config.toml
n_layer = 16
d_model = 256
n_head = 4
n_kv_head = 4
head_dim = 64
d_mlp = 704
vocab_size = 1188
activation = "swiglu"
norm = "rmsnorm"
norm_place = "pre"
norm_eps = 1e-06
positions = "rope"
rope_base = 10700.0
rope_fraction = 1.0
qk_norm = false
attn_scale = 0.125
bias = "none"
tie_embeddings = true
parallel_block = false
init = "normal"
init_std_qkv = 0.0388
init_std_o = 0.0
init_std_up = 0.0388
init_std_down = 0.0
optimizer = "adamw"
lr = 0.00154
lr_mult_o = 0.629
beta1 = 0.9
beta2 = 0.99
lr_head = 0.00632
grad_clip = 1.0
warmup_steps = 401
schedule = "cos"
final_lr_fraction = 0.1
batch_tokens = 32768
seq_len = 1024
doc_mask = false
z_loss = 1e-05
train_tokens = 266600000
steps = 8136
dataset = "wikipedia_en"
Each number is 128 + 24 x the weight over its row's rms, rounded and kept within 0 to 255. Layers, rows and columns count from 0. Numbers have three digits each. The size before them is the row's rms in percent of the matrix's.

# layer 13 attention output (transposed), 256x256, rms 0.0506, rows 186-191, columns 128-255
095:087112121097101137127166130113102144126101174127150152127136130123120119101114111118112121148097096089100109108142113125146127142108120105072105121116133135102141130146133130113149124147147142155145163159119105170100113126112126126078130118146191162125078157143131093102155146126150164135109099147140121088138164119105146140096151119162093089120144054089151146092157114136126106151107
108:120179122138161164133086148109099130175138145099130119074141097114105125141130167122098091128137127140066144092097136119134150138101117143092127105127131139092133172129104090151138134119117109120169137136172128173085120119163123137105132165117166130141100108114083148149121133127119164157115158144136119119135136123127105150119128153112047150146145066134103111129166177092078071084106
101:183126153118136132108122112112086153136143198108124127132103080087122099147124137111085124121126091145134132113142121133129145140099165182132094139133130135126149157132138094164110165127146151142136173094134137175097123104120147131088090102131151158127128174122058070100155132118137149165120118155118147125130118106129117118096140123139183127143173090089124153066129122105106097139093
099:107151128109152101149107147145142107127103140136084105120125178139112153145140143135164200081101136162058116172143134132108161132160124118103144108146086127106116132139118120156134119112130087133102095162120137116143159153100110121120155160169134125101081068144115149129110136152124111168140131114107138116133110125125149144167093142127171127174135099106158127140150147132122147115132
099:163119089101117127129166093114151139113102127109122112138125133092133151152119071125111082125129115120121090158194162120147139105143172098186106139156130114111151126115146106146126126137124182112124129148108101115141113144128149128116100091128130092093124131111148109121117141142146135122150101115171142084106089124113121126089143143143163104106100144123132150129126109145111160145134
098:137113122125136147127166140143081159092119142115147173154133179121091111135123132091113136135133089131149116154133144096179119128117085072105180132097116125131141114127159141102138133096085149151085141136117108144163079119139151116121138129126110131120051139144143101153096126107122133103129099132147110126135134100146114136153152094148041149078139093146152119119130130117109121132130
# layer 13 attention value, 256x256, rms 0.0918, rows 187-191, columns 128-255
106:162117136129146088140066129148155162165106134092148113120117182170120121166161079117103098117102147106092144133104107101094115128116111164083145113141118152073084129137123151136150132149128108122126106114129127105129126136119065124144133137137101112124123096088127128069108133126096186119146102135121146135126117068103138132125144161124126112141107077153078169160128173114146122124099
098:134093157163139083149127141134090137093080144105152136118119079135108112123141157063112100113153134142136132123121092121109091112111136128134134137138148106089076147189142157128140153153123181103136146142154111162128128116158122112141102133145115164119122153094138133092113106132122165117138156069107124137135163121103089159132132090100165156174118117110133102149135104113129119145103
097:116108104120105109096121129131149130125087121141103087161102155162162125103157094174109161164093154112162159137125169120114115148128164130110124134121081113081108104121126108124183157105170118120104124123159108109094096215131122136100124131132110138154115114160121129150133152119131109140141112138101147089105095130127127145188125160121125189117128122114131150156082140146144155114165
095:098094124138078120110125113116095143115134127158079133169119135099112167082093141178102130098159103152111104133130097137164116105154152090145112097141152154137082131117105108118103112188124126150111167148139143125156128165086093102093145105159097133141069163140118089144119100095107101146151131111153127065149077141093114136147147144147115109091138099137136091110095107147075167152116
094:131137128138114112100174097099133136119132122120110142151134106140155085150145096082100122075160131103093097132126116112159158114137162115124152135176123067160158135116144135122104127123147113104140143129111144155178176127135107115128124158133182103164151124095159139096135102104142110110119113121152114118120111171142116122091104119118118098105139115101146084135131082127118154159095
# layer 13 attention query, 256x256, rms 0.0724, rows 192-211, columns 128-255
091:126137174114124132168118110129151160151129148106172165121140137155140096143108138084163138129124130125108141104119134110102153087106136116133117135119128145132134132145103129122104133121122128152145162117118111081101112101109206148149089142092153126176189125108109153166168135138151106144175112160130126170124136142145123117107138147106123145172173120142132123146119126146093114125176
082:089146079125106153080147092154138124183125150096165119142118139141112074104136158105127137135158110116126080122106152067092099149160098154099161108147131161114100118109146108161095146121104135106114125156112134128130174076127141156118093103153133122187123106139131159101129152143144153062110113116121118118105152185157129136105125136099111132108172130127151123096109095129162133123153
082:107121123127108141119140130144152122172127138097149134145115138102131111100093119089086128121130133119106127146129130094073127113153112121153116141139125118154163131124117116184100142079158104105088133144166119117102131083145172151135088079106125149164149114179125115110188136121185142130133116131132115174117178169174101131129127127086077121131154166106190141106122111119106121106129
077:136146127144146129104123131136140102105143099103100158120176098150155138130151112163090149128143170119142156138142128156121159172151166147142148118148092131116114096147106116086183113115091118159137106165138126141174149171127117136118100195180147114083098154099163135123122087145125106086083114163113106084132101105097152099117113137132189110119133118151108065158115152121156089179132
083:143162126146130104101081102130150074125122094109103124079191102152126172151148114145158113161146179090086109126118121143110094142144172129117104106122124128107124097125137118083134113154133163130130111152135152124174169142149111109145165177138123099105121148080153146136114066093151151095124121150097141097130092127096131138132132154145179127113118107141070102141119153129147161146141
094:139174083076146153137130153156130094136148180094165161132166110118131118135140144084104101172080158109142116111099111120103140095190142120153112129122136122124107129139082153140144157100147152116122111095137139115123141137122144139133085158112134132138175151116090121119184130150103145092133145124134131130150125103099133134138182132134131145126147112145170102156122118136126125127139
085:116165112110144125079122090148140096090134102098088130115193118145161141120134153120130124141133187094120126120101141133092101108193162102147110120122101130155110110125105094101167114141134138157133090143143146143156152137155128124137121160129139117119130166107144139104134098116154157100098149137118111083163113126098142127147158100093174115080167113137087085155142147145124143152152
097:132124124172153131134141132133085155128146139156140147152077141137118146125127100123141162105082111135159146169161140112172134133092097123105164125107124161190149103143137128123139126131122125126108150103164102107081126126080087108116156105116136133102148112148145100155146171130105098140165138062154128125095099128135126104145077179166107117116090132105124137102109094161098144128146
086:128105175135082151185105154126142125165139148135139107152119134085085112117107157100112072175093083140131133141163146115156115147110102125152133163128135124100139132126145162123103141078156135076146141132130096152113134119094092124122116094087129151093134092139113097143133143113105099142193082113140114111119149123115110094163172161158100168156098140096147110097133099124136164107133
084:137110124145120134147135153157086132138135150140150128132088111131130126077159091134134142146093092146149151155136128146152104098097085142105163140115129144155163147099148144119161133096156124116118138135139100141135138139149105114103179078106126145103114085139104122154131174147107120167151127105155131142113110123154164138106074154159090121094125157115106142140122066102080164077140
098:129140143123153152102109113131120124143138105158126120143139089059115105109169116120125148143063137121132158146150142102163121095117141127142140123117141108127137102115114145113126146114115147156117080129130154166180123195120082100119129110138098148155141129121108112130141163149098123127134099137109125086161132149095144121168124144142157108113162146092113129147133116141160116131160
095:144124150115138129116140154140163135071111139084145118138110138153135120132138123082074152160145168163125111102111140128111086133161125129084093121106116141109129139115089121152135118122134136136140107139143150158132133085170136165122110152110142111121131153142108174144136126129152150119123172157122124134168152146134127112109174095136142102151164103142141099126125162163156137140120
094:127096121129124107130131116116103117079095142157129164141111135084133170158118076133106174091143123139123125169144087103154165131118127115131115085138103100147159129118136118124164140128141121153145112116140152143145157154117140093138170073167102146155090138137133108124099079120134109122093116112123165104107140111155089119137106109098138133086112127118098135146112155148138085130110
081:104154137148121134143110105110096115150170122144136129119131114124172137187127123148149149075140102086085169166177100118129177104088109130124148127182141113154095178130143174115141193139125141121101136119103138111142143109112119109142123120166112141129131105125156095106147122131118133119097090133158148120118095107102123128168044177098119148084105138118116127136124134133146120119101
079:102163150144139159097129115103097125119153073153126113140149098113133114122117124127146117139153120073157145132157090113121192119089125130156136081100146124136122156142145154112142119105130150131116142120124142139139115148082112089112103130157141148124146155180113119122140118122118145149199071132149145092095156138123133131132090150133108147109120138078164110132156111123101104101128
103:140083127152125141158158165146175128074138167099177150139068136160134119138121108097090136091106167189132137136089148131135096151149146145093126115137130121137174135093123118152144137109131111136129146118139141120126126130140111109116139114127149088123122112135109119131137171134144144113122134122177113157146124117155123108113139114149127118110090127133172117106081139105144129133136
080:154113129114122089152166149139154152109121169154183139128128126128097144131132121146139104164150152136106099095116141134110093157138139148098108134132124117110155112172093100133143134121126120115137111156150124091095144142171147152146092148085152132165128139082105154139111137116125165108147182123114131131146099136129150148101149119117156090146149126103111131120161140121134135092129
096:107144109130125127144115105103126120157116179144142168164107132116138124143166150107138112111152113181099120134172133117147108103114100076150100159157130103133096138158123133178101140138129131118142150173134135134144041070144142130108118113136138115135141141138098114092128128148150104089121028130134121138145158146126106145089155122110137144157120129104158144155132123104131145151161
090:182079142129127071127156126111133134162184105109124086100143163100086150103128142149130136116160167131132160110095162095130118147154143152067156124103121157084115124111148126118159111141131117146162111122173122101151124106162168138149161113097113150099113130137148140141125162126128125149109181136150142144120110143137124133146127117102099105125140134172089136101131091100136121107122
084:153106165082119109144140183157114140093110177149152120137096147130120108136144135143106130155092092164103094096114107154151089160138124124080129153158122103123168114171106156128179115158164127135130123103134167120080098131148119154115097149122147130148118157103110143154131164107147104106147138139119119152138130063135141161167173125115110148146113099134117124170103155123117126109103
# layer 13 attention key, 256x256, rms 0.075, rows 192-211, columns 128-255
076:146104140136122127108137147073133115099079106134118132144121143091122121071175112182143135143133155166137095121120138165097059114150151096096121103091130083121128158184097133142125090180128113130144103144106114154108146124185119116150158136147147183141138120106155136139152137068126154073071110146140117100151111084171140145113109119108136164143087096156117125143140101093121118133126
083:127136192110123107145149118113120156098069128158120117090126152132093150129126116122152122113157146114112089127122084113133156153122106113150135121112123114103104128125140091140136077117133071099143144097153100116107096083105178164123118076125137090149139116107129107150128144132118130119147077164143160117142142102115081143093156084157112133127156120151118123139113142106081101140162
086:130130154123122123106159147114118185116109153175125133144132139137104131145104103138166120135165114150115123104131075096145122145138071119117150171141117137108086163130129129141140076170157073116153148124134159104111088082135158126133110107143136107140131123137093115139108149105110121143120104169140141108126105092143114137150141104163135113160118102148114132124126129103082109144156
082:127167103119126102123108146150133098158157118119125133149118140111141144128128164158127177095140144179146133131125138162097145140101135111126159102137118149154145088094139127112148170120111167115124106125133100121176150114118136132128188098101093128124116139157169133121130131135142154110156146077150116121112153163104131105135151154114134107107090144116130137130119125138143133161086
088:127151084151153147117110103138137120144180106151142112125142100124139152148122160125083160105163142147151130128123145200143163146152142121124149117104134165144107071112123140101101196115079155149107174104143124136175149135087119149113115086143081184109104151137143114098133126146114103136134155085108132144132173130128116123148125145097120123089125125072134116126107106135159119149090
095:112150122142115113135097160150121111088090141127094112120123122117146107104107116167187152127144088115111130093122125093119125164126151176121155086169076120094146135153152140152127091124147093123129134194125111193111102157197143116114111082160149135123096135081119113123154119140111129148166139088155137115121126179140114123163098108138132121160115139102105113118109118121112125118122
086:147183131109170136118102086131129117168151114138097118131142112193150159126145181164169175106125154115155178127115159143083162200118134123145144118116132138108118101109135146102111177129099134118108108145116137140151185141080150123091150100149092144129105163134142126152118140164117135092140142120172107099122160151132109139120125158132144112115128149081092127107106094129123115137104
096:135077184108097101117128143135135126132058162155125167155161168149124102138181107095173088131143132161081095145151129118102110117120112128129123142087099107136151152132112102135146075109141102103158112124114107146116131154112119128158107139136156079130143114119110101109110135114172100114122082162098152136165111093133116145099124088154123154151108119157157096111122164144139157130148
076:156109098132121116137179169137130129100130143127141130115095155107088177112133104120127095145108120155068091127117119163123071087085106138117100120133135140119104148138095104123119168111163170144141167132137110104087131116176128139131085149100067129096147113137110147119148127096115161110130129114136109170109087141144124125114127112156114132182134122151145162146103149161144123086137
078:130092091158092138140150160135117097113093164131146123096128155116121112133137099087125065124130133184092128158169093134134115104131164101112154163104125058128105153101092156137120099096119130114153094097095109116106146115125098140140123140085150116125168090146162149118137139146176093130144098145049113140112129120109116140138132111122127145120101125158162091115130147138109136161112
100:115105143145075098148114107123093128116071165063118102077144131170141103138162090110163095177111110163091146131142137150112071078121155112077076178115128118114145122133114128103107129100156125086128142139130096129090150150165144149123110132127148123148125116122117179173135089108175121142114136104093150169139099134118130105139107163138117123167123122166154137085120124102141146141098
114:123167141116179128121103118136143114124148106153106139168123096118152141166119149149116197116115149087196162092094111132110171173110136152142144101152125124157130104135125149137120139165138144132088110152176123170178108133066113150069152130158103153125053170140139078119082161148107104093142136120106104090133131143104137150130129140105138128086148149106125094110081108133161104137098
082:120100138149153126096155078150172129137147103107107133137190155146138105117087150102124155132148105128098108118076121119127158128124140108094122135118152119172140130147110136112132084147187127107126109119149120135145165113123114098190144149139146087139108156144110117169159120158157120123106125136108146128147118128125130147126150137115114152135087147150146067093166153110129127160134
109:151085126126062116139162124129139175098153120119142094140124175138135088119115127088131053163165101128118114131129149149152081094130107125127133124099142136105126150139134114165108137140142121133180137141101124078112116106168136143194147126121148109123203092110146134137170123128140107155117102140127104131102121096153133105117118120170096154170105126162137136150177132135126157114153
111:148078122124072124146148171119112160124123130123117127127109187116130117113154123107138044160103140137059166157135132114167086109143068126135126155106122131087105155146127140151148110123140115149180123136083127115138125118165134115171104120142141113123185095129141122155166108128132120166136104143112111128114144073148131100127091119138097133133084122116124145161131169157117132090140
095:136136114107119138105143071122137130136158160142103120119093120124124122116114112125107170162084087095190137127132141073088163155131156123163137099139120118141123116118123138078149118127162105069152119134160124143117140167115095134095133133114142129144085128148135139120110177088135133142128114106110176130121135100097125107165136106146126132119126150167135088104121168165131103138183
124:108145139126190141114102137147148074118156118121116128108144104125117171171117152159092203100122149108188115092119143125142161136132140142121131102139161101186100106109118130132150121164093149141083124123185141159136098126110129124085150157161114134132067169125132116133100131145133136091107162136103117149125103140116111187127155156096169143132165117120134114110079139116140090169086
090:145131053116101149116171129120125117127129131148144083136115118133111125176152131138149154152119120097121099106137159169140123100176133104139154142104123123104130142151115079123138191135116137153105136145097134114116129093121176115137136147112086151156137130105132163139162149203153156137082168095162117111114109178123169112174120172149155125102098096109096154157148104112146109126140
097:144152130142188146122126127139152119132107167130136135141116067111121151139120121113103182127163119130161118137164155099113138152136121118123116099116140120184119120121134125089126102148103144136106092104147120089161112127140097162122139132161135131113063135126182135096113126098130142090130132131062136120133097137137126153118131110097154141108182101131108124109103140130121109128119
116:130148121145204132091086099157166112138157137132114153150125104143118167120121128151106182109125128081155136077088152104112172140109170135126134081167120114187120105120103155116128142170111121133108149137186147155121108106125121137115137122121133157126077171112092133162136111136126136115104168131150147139118120149123128178117154148098163125116175096129142113107105141116140100133120